Weights of a small transformer language model: hashed n-gram embeddings.
Each number is 128 + 32 x the weight over the matrix's rms, rounded and kept within 0 to 255. Layers, rows and columns count from 0.

# layer 15 attention key, 192x192, rms 0.106, rows 52-63, columns 0-63
[[111  27 195  88 109 235 167 131 114 138 156 117 128 120 214 138 144 135 153  38 133  87 144 139 156  63 104 117  90 163 170 115 191 132 128 114  92 142  98 119 134 184 106 166 120 158  94 120 124 142 114 174  96  74 168 105 169 133  85 205 101 169 120 139]
 [118 118  83 119 142 142  29 135 118 153 154 150 156 130  84 177 148 196  74  76  95 134 193 146  79 117 193  97 120 151 103 124 170 108 211 122 102 138  66  91  90  89  76 134 156 164 166 106 128 135 134 149 180 149 101 111 122 151  49 165 151  76  93 108]
 [121 179 113 108 129 136 150 113 153  68 127 136 101 131 194 141 141  66 102 160 171  73 117 137  35 147  61 101 170 175 144 187 166 135 172 154  94 141 184 120 104 161 127 103  83 172 128 166 114 121 125 182  55 138 131 115 132 179 113 190 107 171 146 122]
 [146 109 102 149  93 103 149 175 108 114 110 138 111  56 135 155 198  90 125  94 133  55 149  63 130  65 140 179 144 196  89 206 199 105 127 131 131 140 124 112 110 203 113 119 177 125 224 121 158 192 139  82 199 138 181 126 164  32 210  99 118 154 169 166]
 [207 134  98 101 170  67 140 132 135 169 128 144 186 100 148 166  45  91 144  92  49 149  42 124  81 189  74 129 161 133 142  61  94 128 145 102 165 184  94 132 136 121 112  78 112  98 142 136 105 155 117 170 102 152 110 143 155 148 132 170 120 125 131 104]
 [118 142 166 160 160 134 141 145  96 188 148  69  62 139 107 115 118 131 177 164 191  62 152 123 125 194 199 125 148 146 145 104  62 116 118  61 170 162 104 157 209 140 134 195 102  66  82 168 166 185 145 137 102 149 197  88 144  89 166 144 142 155 108  91]
 [134 129 197 147 125 174 187 119  71  80 113 101 117 201  91 120 107  96 138 100 159  80  96 128 137 182  93 167 105  70 189 129 141 220 153 178 130 120 120  79 152 121 106 166  95 115  59  79 168  58 139 109 116  82 106 145 126 121  91  72 108 116  99 144]
 [186 132 121 158 174 123 160 116 130 145 144 160 155 142 107 186 149 118 153  21 110  95 175 118  93 144 189  59 151 177 136  77 143 149 201  48 155 149  98  79  77 165 187 163 126 182 107 147 126 118 111  89  91  92 171 123 141 176 172 145 166 113 111 123]
 [153 107  83  76 185 148 143 134 148  94 123 142 153 196 109  60 218 127  94 101 203 149  91 151 175 151 216 139 132 126  12  58 122 183  55  64 156 138  97 186 102 151  99 169 106 145  50 104 109  99 152  94 135 104 113 114 146 127 174  51 159  71  84 138]
 [ 78 131 122 162 158  98 169 166 145 151 115 133  77 131 185 137 191 128  74 159  70 122  96 153 122 171 110 148 139 131  58 152 138 140 163 101 134 109 110  71  78 119 112 122 126  66 102  87 101 114  61 140  81  85 147  84 137 132  99 107  79 118  63 104]
 [122 136  86 138  82  86 162 141 119 112 106 130  99 195  91 138 171 124 200 148  86 136  72 130 182 138 142 148 133 127 175 173 155 133 160 107 194 132 150 135 124 117 186  77 112 175 153 133 162 147 124 145  74 215 133 137  97 120  83 184 115 174 161 165]
 [ 98 153  54 129 185 116 100 188 113 128  95 112 141 164 142 106 160 167 159 134 190  78 136 170  77 185 164 152 150 150 135  67 113  86  90 154 129 109 170 165  93 191 180 126  58 151  90 118 152 126 154 114  60  68 138 193 149 100  98 104 127 203 102 130]]
# layer 15 attention query, 192x192, rms 0.101, rows 53-63, columns 0-63
[[143 141 103 131 205  63  78 109  62 134 129 126 130  92  89 129  99 167 159 109 174 113 132  94 194 163 183 114 116 162 184 111 168 145 174 128 120 114 137  81 105  69 133 124 150 167 175  78 180 122 132 128  61 147  98 181  74  95 109 190 132 101 106 186]
 [ 90 203 104 196  53 114 137  88  96 151 129 132 124 166 156 131 149 131 209 180 129 123 166  97  55 124 107  99 194 163 160 143  81 142 140 111  78 154 210 107  77 151  72 113 113 152 155 185 144 107 125 190 155 129 108 112 136 214 157 186 105 118 143 142]
 [108 170 136 152  88  76 133 160 122 114 156  87 147  49 132 151 101 159 138 128 114 147 118 147 176 117 123 120 206 121 209  94 100 114  86 157 157 135  42 164 134 153 123 151 175 120 189  87  39 131 163  27 117  92 174  88 166  84 192 120 135 120 154 175]
 [161 148 122 141 106 173 148 119 123 162  97 145  91 134 101 162 123  85  86 112 133 173 109 110  76 162 184 207 109 156  82  78 184 102 108  75  45 147 124 117 154 163 117  96 155 125 115 154 135 154 157 180 153 154 119 168 186 121 142 163 109 118 126  93]
 [152  99 162 120  99 151 141 118 132 157  84 106 116 126 154 112 100 194 131 155 127  74 140 156 178 176 145 178 158 104  60 114  81  73 103 196 253 171 124 130 151 127 113 188  79  90 155 160  54 158 131 174 197 129 196 133 131 129 126  99 166 105 112  57]
 [132 156 165 185 121 140 223 139  96  89 106 108 101 162 155 110 131  81  76  51 151 117 104  96 154 163 133 154 111 125  98 114 151 255 120 119  80 141 124 124  86 141 141 126 121  91 128 128 173 162 101 128  80 148 123 146 124 117 118  97 135  95  69 165]
 [147 139 150 147 122 116 108 145  94 178  77 128 174 122 112 177  17  40  55 107 119 139 183 147 107 145 117 118 171 184 113  75  72 143 120  62 145 152 113 121  88 163 123 201  78 154 181 123 160 160  96 166  56 118 149 160 129 152 108 169 149 126 166  87]
 [126  68  94 119   2 150 185  97  85 152 135 146  58 135  75 126 137 186 161 151 132 138 170 117 116 122 157 116 146 137 179 135 137 192  26 112 171 196 153 192 169 132 160 166  37 168 137 220 106 185 189 132 174 163 102 145 100 138 192  81 162 103 134 200]
 [110 171 126 163 141 115 185 153 126 132  97  74  59 166 131 143 232 175 143  40  97  83 103 138 128 152 152 109 117 100 126 120 112 114 146 113 120 121  86  94 140 164  67 182 123 112  79  95  69 187 108 158  97  84 157 103 170 160 154 111 139 101  98 171]
 [116 102 144 138  63  62 117 198 202 119 139 142 112 134 157 109 150 134 125 171 120 108 133 144 156  84  64 156 156 135 191 150  81 132 114  87 166 168  96 134 186 101  33 128 111 136 149 147 143  95 138 144 162 146 113 102 100 140 112 141  73 137 107 131]
 [ 69  82  86 185 128 110 134 186 131 145 134 140  97 113 123 153 137  72 158 117 107  65 160 115  15 184  91  93 119 168 165 123 177 109 100 176  96  93 135 172 108 137  71 168  95  83  81  95 112 175 114 161 154  91 160 158  62 125 108 113 155 100 143  40]]
# layer 15 attention value, 192x192, rms 0.0961, rows 0-12, columns 0-63
[[111 119 117 142 109 152 156 139 122 116 102  97 149 104  96 161 121 118 136 139 137 148 152 146  70 122 114 120 184 110 148 124 142 122 154 115 117 142 140  65 117 134  94 120 124  71 143 125 151 167 153 116 155 184 161 128 119 127 142 120 148  86 152 106]
 [135 124 151 122 122 132 127 138 117 144 116 142 116 125 112 144 105 118 146  86 116  59 142 108 140 127  93 108 173 123 197  99 117 109 165  96 130 145 150  98 186 116 149 159 137  89 152 106 152  90 143 159 143 149 144 150 133 159 145 139  84  72  55 177]
 [ 97 137 131 106 139 162 149 153  83 106  97 118 121  91  78 170 124 154 137 101 122 161 113 156 128 104  64 148 159  64 129 133 170 192 151 103 162 172 123 150  87  84 125 194  95  97 137 113 115  96 134 125  99 124 153  60 114 112 147 173 108 100 143 100]
 [132 100 142  97 176 139 108 142 128 155 149 137  63 116 113 206 142 128  95 120  96 165 137 102 172 169 104 128 166 164 131 103 117 145 173 151  92 186 125 118 139 129 146 126 149  99 102 112 137 150 117  54 157 156 152 109 111 151 218 124 100  93 132 129]
 [142 140 151 108 108 107 123 117 171 104 113 165  81  86  99 148 108 110 109 112 153 196 127 143 112 138 171 192 141 122 109 101  67 114 144 143 157 136  82 132 100 135  90 152 154 114 166 120 129 104 102 150 152 179 119  96 115 120 152 127  94 119 176  69]
 [ 72 150 104 130  74 138 102 128 118 113 122 150 105 156  94 145 192  99 158 173 122  62 126 126 107 116  86 146  55 108 129  90 109 135 108 158 100 141 109 110 109 120  85 138 101 106 177 123 148 154 138 130 129 120 151 162 119 171  86 104 116 184 146 120]
 [118 128 116 108 115 117 109 137 102  95  86 122  87 111 159  80  83 127 176 131 158 122 108 112 192 130 145 112 134 140 153 144 150 153  96  88 136 132 170 161 131 119 159 138 163 146 208  78 127 113 175 127 114  81 141 140 197  97  47 193 110 140 129 123]
 [137  74 117 123 157  83  82 117 124 166 142 186 107 147  87 199 136 134  51 123  78 203 144 165  87 127  66 126 135 150 100  95 121 133 117 128 107 133  49  81 169 117 134 144 130  83  64 113 145 143 136 100 206 137 175 113  92 170 165 114 122 108  86 103]
 [123 144 100  71 124 150  77 106 120 136 156 145 128 116 132 150 141 168 104 109 160 145 131 127 146  85 117 104 130 160 107 111 118 143 115 186 169  93 154 139 138 143 138 140 158 124  97 124 138 103 127 186 200 101 125  63 184 187 191 229 125  74 124 103]
 [160 171 126 129 144 111 131 153 125  84  87 149 154 185  74  91 180 100 148 129 118 128 145 116 157 149 159 117 118 143  94 147 115 121 116  72 129 103 157 138 103 176 120  38 123 154 162 128 122  93  99  97 100 174  83 158 111 162 152 121 126 105  66 116]
 [150 126 117 127 111 189 126  88 120 136 177 127 168 206 152 150 124 219  96 123  63 154  53  87  95  97  86  59  49 147 132  74  85 102 111 121  81 173 143  96 150 131 139  86 145 132 124 116 162 111 162 103 149 139 102 142 150 182 104  95 186 154 163 124]
 [114  96 121 130 128 114 101 117  83 116 126 146 116 107 108 114 179 134 121  80 146 140 139  96 108 187 130  99 121 144 154 114 131 167 141  61 103 116 109 183 122 166 109 206 135 147 120  91  92 128 142 154 159 112 101 133 131 178  85 109 118 106 116  94]
 [ 99 106 131 159 104  91 129 147 111 129 165 110 166 103 134 144  99 152  98 113 172  97 167 155  68 129  97 179 112 131 121 118  92 133 142 153 120 151  67  61  46 111 111  88  63 123 155 126 129 130 141  72  84 145 112 123 124 123 121 134 102 126 100 126]]
# layer 15 attention output (transposed), 192x192, rms 0.106, rows 0-12, columns 0-63
[[206 137 152  78  88  90 133 150 128 150 155 174 166 125 128  96 173 162 123 127  59 112 105 111 148 145 128 160  51 203 108 120 113 125 175  68 136 136  92 160 118 160 151 117 111 142 103 166 148 105 107 135 118  82  89 162 104 105 156  96 110 156  90 116]
 [132 149 111 114 167 163  95 143 137 157 129 109  62 131 186 101 139 158 159 139 111 245 149 110 105 117 176 110  71 124  60 171 130  90 118 138 124  97 105 159  91 119 131 111 146 163 136 154 114 190 101 116 154  58 134 129 106 159 108 117 165 175 155 128]
 [180  66 182 101 126  94 115 117 151  99 109 125 191 178 154 189 100 119 163  88 152 104 173 142 140  87 138  99 102 164 110 134 113  98 141 147 158  98 109 143  97 131 129  62 144 132 132 160 147 154 135  89 150 130 128 116 165 111 117 152 147 136 111 110]
 [156 138  89 176 126 178 159 150 127 115 144 141 185 124  92  82 117 138 145 157  87 146 170 131  77  74 168 103  66 126 151 126 156 152 116 109 124 146 118 120 150 160 155  93  80 142 147 132 152  48 114 163 166  93  75 112 137 123  45 119 160 115 137 204]
 [156 107  66 157 174 132 106 118  68 109  88  74 183 147 101 101 117 196 149 126  76  73 142 158 118 155  88 102 124  75 155 186 116 121 140 173 147 121  50 114 119 139 150 146 143  93 108 118  90 132 162  80 149  69 127  68 156 172 138 143 145 163  85 159]
 [213  93 156 157 132 107 178 135 172 106 120 134 145 157 152 121 101 166 132 174 125 198 124  80 111 160 153 106 183 171 130 114 122  74  69 102 149  90 172 179 168 137 124  73 153 124 139 170 108 119 171 121 126 127 108  80 142 116 116 136 156  63 144 122]
 [113 125  82 137 171 209 167 102 178 184 133 206 156 123 108 141 167 130 106 166 134 170 159 150 119  97  70 144 115 107 113 138 129 155 154 144  74 178 140 119  99 150 115 145 158 123 118 133 121 117 115 105  86 186 171 165  76 140 133 107 127 146 101 119]
 [ 56 114 147  96 153 152 125 124  34 122 141  19 143  86 143 149 173 129  75 199 159  75 175  87 123 150 115 112 129  71 124  89 118 163 118 110 181 214 139 183  48 112 119  94  82 151 147 102  83 132 120 161  93 170  67 110  78 195 142 146 110 123 178 113]
 [131  90 160 159 154 127 106 143 140  73 141  99  89 115 154 122 135 102 180 173  84 114 126  85 124 143 132 101 135 129 149 133 104 122 157  58  86 124 107 139 137 122 117 165 117  82 114 241 116 102 137 111 109 165 147 188  91 113  15  80 114 111 116 209]
 [ 72  85  83 139 100  74 173 133 155 141 133 167  76 162 164  92 142 133 110 141 185 123 102 145 152 125 168 142 145 131 128 143 134 197 169 169 105 142 106 133 123 102 144 150 132 120 115 149 138 130 138 140 157 142 198 172 157  99 111 122 162 132 137 126]
 [158 132 117 109 157  97 129 125 155 160 112 145 100 114  56 132 151 130 171 142 185  97 176 145 186  96 144 124 215  92  91 178 122 177 140  62 150  87 104  63 131 102 161 110  95  76 149 131  68 104 133 144 121 101 148 125 141 147 121  97  99 141 175 152]
 [159 135 118 121 140 125 137 137 175 141  73 167 156 164 142 120 118 136  55 144 107 139 110 142 109  67  71 146 166 105 164 112  64  91  94 167 130 103 159  40 163  53 127 127 173 120 150  76 141 166 163 113  79 122 106 146 129  15 132 107  82 117 117 206]
 [134 156 132  97 156 144  99  75 140 159 105 198  92 115  97 134 128 105 136 145  99 150 106  75 123 172 101 121 112 121 103 134 194 137 148 152 145 138 140 130 170 137 112 113 166 137 105 112 178 115 132 144 148  96 105 129 105 147 149  76 137 101 124 125]]